Part of a small language model's weights.
Size: 11 layers, vocabulary 3817.
Architecture: RMSNorm before each block, no position embeddings, no biases in attention or MLP, untied embeddings, normalized queries and keys, some layers without attention, local attention windows, capped logits.
Training: a variant of Muon for these matrices, 9101 steps.
Each number is 500 + 25 x the weight over the matrix's rms, rounded and kept within 0 to 999. Layers, rows and columns count from 0. Numbers have three digits each.

# layer 2 MLP down (transposed), 384x96, rms 0.0818, rows 164-197, columns 0-95
524473476490500487491496477473482536461470474514456500483509542477482487482454486474510503501454485500496484532499553504483506499498535479508501492541515465497521508448489504502486530490510486463480519498549540469473506514538474504540473501484547434547504470539538482496546503521481458474
499494499524484488496524491499519483511502502476500511484482532474513485513471478497533502484512489496481494487456522488486512522537537509535482513538465535460488500446485510505515496517496509489556509483500496516467462509496514458514517426473501467453442487508482515517489501516473504493
511472500509460503505491531483469526511493553514484506555474473515506480500473511468544483514513463481522503486538548529457532530519524474504480470558534492501483525404467539469469468535458487461513502511566476533502473488462521491501512442512524540520439483505515450494497475475478524492
534529499476535551493495494493497466528494512542556490486480489490476528519483508539501509483492494494493477488493487493487532550477505500477502539468481496483502496510458503495463497500491510511513469473491522498507493528493475456508504489495474498505516491511528524507519485510470485486
481476532501531479492461497525489508502459510470496535472430488515477517482501475503482488458455502467484527473479488498528472525461511471477473510482500502499539494498498481464497520490515462522552503491490488526508469506544499517517483492513510501469516521508521481465499470493490506511
479524587518535481516502451492507463499524485454517539490456462515512502533452462475454549554479484515500518518467510501498511449487501483491542521455502563504508564537535438491490502511475489524490479560476443526552464510537521542477475524500508471486488563520490495437549527519492477520
474447551453472485526509537499470516495468556493481563515466511491506487526489522470492515498492523514477523500457492507480502520493511495498520505450496482494530491519472473514506510507513519434530494482516548494538456476467480512530511496524478485510515505476512561499510498535501468485
488485488488480498490532505521482472485486501515529524478496519482461475482487518498499507475505533515499507495508503511475494470469442501476546493499518539502488495521491506507497476513468533498506486510501513515499493507520532518541513515470505503502491494517488503509528517470516488514
501487529522532503532489496498485513499499498516502517475456492548498478543502463498508515480531503489518539494499502502515540487466532498518478532532477513516508475514497512480534471507521467467476498503519482515478511503509506541497457504499487510488519518501491485479505479539500503520
518494530484516489511530508500507553528477503489451518502466509500478525469522480501498486462494474480495469504491504514508507483508464548542512494482493444460537498526530485484506455498528451528499509508518517459500508539511508499504511480506513508493526509487472527512484522512499529536
501521482503501507509454503540510493481526527490483488478475485510491530470479503534478488518510525479507499494530490520463504496513489514534492497529494528465512509506505471521534488548462500493509458528524471511501502512505512506502529493522485483492510532545538485533471508505510512480
484446489492493487516486489522518475503497482471428518512519486523531475508505523506475517480557521528472486489503514488487530503525528519514510499458492531504547480510510447517480470531503451531489476483508508496560525544488493474480535500493564454469503526537435475491476509548536547516
532538522506476513493504532511480499449506483522474504519513478527505490506474468517507446489517511498459514504516489525497503483525521489514488537574536507518453529505497506536490499503479506529526556479491522475494528475468496526514506491511487496513471534496477512543497481536471533493
525476486514495500518605479480491566445539469523470523510538490515486523508487491430501452524533476479512512490508478513520500535514538490448489431489516468564470515491508506463525512506509506505435508554509492515499442495542514498561510515499530479499519481473549504479461462483529551499
487540521472518519493500490470468487498509497469461492486461482454514492535526494549518497495501454518497531480546458485491493515517447469499498524494503525509522476498482524527508522502500486507525510490467529508528484531485477446532523501518497505510513503487533494491479474492501555516
517524482486530473477492498472506489527485491480495507483486536485480507489485484518479523501476518505540518538503474500475490503492502490515520509505530511496514498512477503523509517476465487482486512522476503489553518517516507529509508493512472465499515502484523497518503505517506483485
548484545510454516502497518539460489531512434488516511471506463566486525440561505521521529505529514568442503514508488467479477488520569539505498517488498484490508487473456514503430504461487484504487465486442474520539524462446485557483530486494433517525441599443430456471442553483535518491
535510557505478483557488506484457477488409565496549549486498479509515507551522509543485472508471485501497543500508488491520477455516527491505466499509480506462527554488512482510480483497506507504482477454506478487471515580536487488529505492482463517517489472480467527448530495501442485518
517500475492525484509451532585508508534542491513481470469526506454482499495507508520493496463518491464493485521517508502500489469486503547518510479490493520518522485500528474471508518496526489492489516482487510504533446490505475497546517499540507492485479531564535470527507524490469526494
515514476489454525499476495522479492484506505535443520533515527464536501526482526509562515537544470529493540493514489494492487490473488507505478559503488476502464492527494482549540508453500507536535526483533514489508539533507508515517490504528506486490497524515503516463523477546538526502
506473501506505509499474493519499500502505554470481483467511519489501519520478492476525509479483484509487495506472510496501478522477501501491515511490492485499491504519525512471528503514533493490483514520510506487504476503485490508524514494483481499486519512465496505509469502473471498509
467492523523520472478498481496546528514506522525546478518510530528487502508497505517513538525503499493484422533511470478497461453479501504453440495527509487480476513512510485487453510518573484518547499525440507484514565522500554526502535548470525485487532539515420519509481452511508511517
565512515487480499509529502502468517511488529463508502504558528455478470494538520485480523494527512525522466540508485499478511553501459499462538488496498501503522501525469506526539449514513459487481500492464459507518481506458513521529526475480511517487479502486475512492521458546522499524
474508488557489509532486464507482517489557497524449506501539509486507545479473437478484479532512528500478523501535486494517495503514481527529500489543464519522518472559538508503490508565530514477528517480490490506461521480487524530492496529506488454559550543534504478483437484517534486514
514512561496516521547454464520481526495513521537452513489421496499466520517464522518517529520482461520500492495501528470512510520436533533507514524505495484495541544514481521481477472525558506516507526510485509509514459489547505481521516489497493481449494513504485490478522487496530508479
503496496515496536540506493498469510491546489474542535467456537509465510472480518503476512518487483540478506559527503487498444508511474513514460559474473543519521483465494512507475491521510489470527512494458518455484509472563523477467442489496514490527457472522474521537514447527500480529
501508479493478525527536507438515483477484495511470502526484564499510495507480512509509515524486544502505490503521508536515490490496501485477508512526443493506469495491487493494497481469483513486519514524504498493486505540530557526502479528453477504484486469525504537489482480513496525525
511524493539508476499474484502504496482484508499497571489490485472511485490473528522533545504496492547510516516509435470529522538494473517501474462526532505517498471485498481518505518528529480525471474482460471507514519508471460528512464498497493505516483478464500465495518531507532519524
549531512503549486537491520518481514482508476506498517505470510510449491521447495506525484491530450486516462477517465479492489533478472499518523505498472475474510497486479520535499480512541495506492530478514492500530494484522518488496495483504486478462528522491485515490494492497471507506
473510526486511509488519488491526529535521524497531484491487515548533462493457522511506509548484494495529472545497539502525472487457488472504468532536543482474518444470503558506501442517483520491518418496496511508482485542508541540509480475469474494480482481500510488507477520505479455486
499494500508501447493509519495467497476511508537454502488460508465472469454493491510427497500512511505507470451512487507504500534517533530452508512481494520532514502503452485517471505484500487561536509531517443504526480483556521515542546493473458472525530511493507520508499466506466515528
515486537545516505498466476519492491509543474498493552499497520437502506537489506512513493470486492501483534478497472511505498492500518494525439555497499481494507474486516487440456512500537506496496523489527487530500465476506542501537455483493528522484452508484467533529494455508458499476
510518489514509503483498492511519505482537545521492520497449510483474527485457485487490516495510448507489485522526538524530519484496458541461505517491446484470518508499521524465509527537525456495498543514493447434504488507488496517537494466510429500523508483492509511534485540510482519505
476492517514481523486465489477469474489542502525510507487487517500490503500495470547517508483486516486519470485470466491489504508497457497502508516498558509497461487481531513458497491517502497552451502480491474530530501537537534492509531491500514515507523488494489453477497482516485492485
# layer 2 MLP up, 384x96, rms 0.174, rows 165-198, columns 0-95
485513444503466524466485504478475450490495479456517477503481516472509468486509459482520498469526491497487484455494514458553522526506504530487504488531483507471478468518457492513484526533480527484509477508493525488485486478513499490510506491495553460482492485526494493510488476471498517503
505513456504468529504507521505509488468506494487518486524518476458474488462492530525460491457499505512498507534503496500507532478528448483523509506519522500489483485496509513506452497478483494464441516485525539505576571499471527476496478495459513508551544533469513480544499507463466485467
489494470517480477511496488469514527471478479497475515497528475523516473498491510478467487476522499515515526490511496503453498501522495474520518483504543533500508499535539501506524476507493494482504505524486507514517527501515519523483514476511530475493473497486473513483505487488522526528
489464473466518511518493517483519492509489492513521481486498489520525499498524540537454494516529467505494515474456509487523478510498514526496469489521507485423496443522507491539489531495494476498517528451506512521503538505481508518514484498500507542488510506485457496504501508532471463492
513526503504468503497496508491517497493491470454519466515455453454539502478527485474531460558476469504512495547473507551465438517519493425486527528471472521506520434502513511538439492458499499559449469493489469514511478452513448415474455453488452515499502466501512469512445537547503521499
455456478499497520501493510472496469466526534514502451518514460567531502543477516545449495452490494488478509507493485497530465488504502492533469500523519461513503507490537484504489483521494498531485498455486516548429490496485456521514528482497511517529472502481501449538472502471478476473
493508487464497512484528508463512465509485484527495515492501491497491472498478555488499492465508502518479497505492478477477515498476466540501493490517506514494473517530464503467501462490497493484483469509498489493519484528499486480542475534465505512533507475519506493481535500519527510528
478531507566559485519506511476536547470491510504475526513481492499487421519514508484469474459502513491479489518493530452508531505495450467480508508498503493473455499527522538447503512490487517486536483513501531495471486490482490508483516479525510456481521503496449501480448495482500492447
496476468521525486561545477522557502465492529476508491506541508511505503512493491477505471501487479490505440493488500483496515501509471473515513487550430466481503487546520496524490488519523502493517506491546477478551461497497468505483471486519533497471459516519481551499496486473450465516
508511487506515494479494529484506469494519544523529546503502494502516514510509516511506510523499504470468516487515497497503495514479481464476505470496521504490506472469493534518476521506470465496538484527473516530501450506499505513496502488514473487468480484515488497479493501473479520515
544458482540481483457499500497521518538492493537490500523542521463480503468453487515502492514511453503529533509522534527574479482490499485526517512556487460553516522493473560460509508472494498496461500507481504491489477440441472513513528496483499551517520476487477491545511543481489515508
484481490504492499479489513498505487549498492459509464507482470503530522516523500505529535511500482491483537494506521513509490528479454535511517433477508497483543464520459512458524470488517495484490481470520488506487470503519475522532536495514525499488519518481486503488506508469505469501
487473460481484513508561513474496507514494474481518552468519487555511523470512498530501483502557488497515465494523504503496450504493486495467491490531554482499479507532518482497507454494484496520515492527492500507493500540491539467489491489506526518482541511488513522500503468482531489493
503464527511524519515516517519490527515513493478531468535507505522482503472498490443492524510485460479529530521525558464511507488498509501521516486467512482478490521503488501505505523463515516524508493486517484506482529487487517524520503559472492454503489535519475494494501505506488537510
496537483470514490476494506513521481520512506464540493483488513509521518504523543502505522504468503510489480504511491514499531487449495488542495478502521484483500481528504494484499535477489493483486530502502492503513500484491518529505514525480519484497522500502467494493487516521524496505
505489508497489488504532494501503459453526499561521504462506455516529459535496498462522514519488519537553535495491547482482481472535498496523453504517521463544508550506528528496494471435524500496528525516491451558510528490477484501527504524488495546478486445468501532468535502461506543540
531504439507527538508570462523455544547475501522501498499544516514512494530519515458509489534499491513462528492462495498470466485560528475541489497439468532526513502526504479517462464512485512489499492443456524490503521497499490516498482494458440444476501468489498518509483525492514453508
523481477463479491520505484537495497511487519517490520509470504511520503467540518478522499464486504528494460507473476548526532490496475506477470492540491449478546485479550493462501483531443492485543506471523531501524472481525547483434486485517497534524515503494529496546519478478500458481
486498507508506510507496497491470519498518537521510476464509485493494493528494538527545513501471512511498514475483492511503461533504482493495492495467449480492487495499484440539517467461462506473511473488502507513502513545521485484516471472506510525493518492484469513438510521467493470489
480492487504467478477527491494517480536505501509507480521520489465524470482497505496523526504518506498529486511518463487450482498454499510474500494529497501509510537494497487501462502474486502504482494497481463503483521472461537534499486539498498509498475494533511487493486480545508494484
467467483559503504500491469467479511497466447515512536527497497505503476526474444534509513497524470465512493565518517492493442537517475491474454523573443539539470499506503542510458506485542522526501511541453486525488501423493475526494480491470584527498548478492491514486481534503499531487
556484521467469513482529537473482541505527539467516475509474530462519518524551498482532493499538485531490471537519505521540484521518510448532493487533503490484514483569451504493507510491486473480482532509475487513494513472522523519486501494526493503510535479509510548525491477483498479462
530412519530497482420519523486484475532486454528498494465478513490488455521519484517501527487485475472497490507513537517524483476487482495491499516486536499527537470508509523511485522465490475518526457493504459513485459449512419490510517513462495548520522516544457521498508556456519507501
478500468481532502489496461521496495487520474453529432503474513504502506501462544481509538520476517492539497518508512532513518489508534503533528537488515424462485494459513484529536463486493504505549476498567526493524498508506482457476516483506477501451492505504463519501521518506495510514
492504505458482549487556479494473515489485476520499551516485510495503475438492470488548502464471469472491514527490490478486501510577478550523449523546487502499515497534498477528465449490463461532481463513503510540540494443507514529494485493432480471508460468531487510492462500499511494514
520490517495499530510504483529529500522512492510490524476537491507491538500544519519483503504516475511505506491478517493530461488508531527509514498521529476502507508532552531516474519511520488485490507511537530528502508499524522531493490514490483511531514495517461446519491496478514539506
488496521531490494516523497534503539550487481487517512495519502495509516489514464475518501540482525503521518482494524519492470511476483511449510479535492465519548513502490475494474455523485554492494554511530497525495451467475506478500516494469449505492506531521513486524542499475522467500
465478507479511525531546504485481490536509511516526511536506514501547521492460488489495497499554474489512469516528485523485502506510531504518509487483514496476478512526467493494489465485459493528521503491504504509504488519549498509526507524503505505525518471517495497505493534489487514551
481529507438511464517534521521491494480466519491492513528501512550488460438453495507489513485502526549535508470498559496483521487535478490495521489561493486500510516498502495522512490510516503483461477468511569453494543487481517472418448494498475483519496502493530469495493476519456475498
501478519514509543478493519466500518552542510514504511508521493504541519546511476476505507540532493521503496513512547484466478483461452486528540460499461490507517487486530506447490484499513507487478475467510503521507489472495523520514513522507496486512483516534482494538472529500502518495
504490503519484511484459485510479541526495474454503540515517462512482475498504466465504547566509517519497483516530460481505536561504548471533498498494462461537484504519472441478478483459469458469510485544497496497482466476483500477502500554475532530530482490509455548548451501487496521496
501452492548495510471569465497463493525479487472506504514504503549478525507500473480526482495539478508443465513520496504520473464484521523476480468474473496507492550526538508482501479524518472492484507483461444445556491557485509472467511493502499527507490481489524545502496530492460463526
514533477524483507518526516477478510447535473479521494494543520486480476489499478443509506527497533492514509489462475525486492454515488520476518503469529480483478541451527488502502495481515516503526524495478509506516493511497501477483515526476469449518527489491524471482511491478472487472
520494433506486511512474516474486488494431550519521490489491503519516492497539477498504504442494514519534540485488485494484511505498495502489512534516495536464488457517493494520553510441501511520498483482466521507499507506473513475468465488480545482491483482497517491463490453514488487475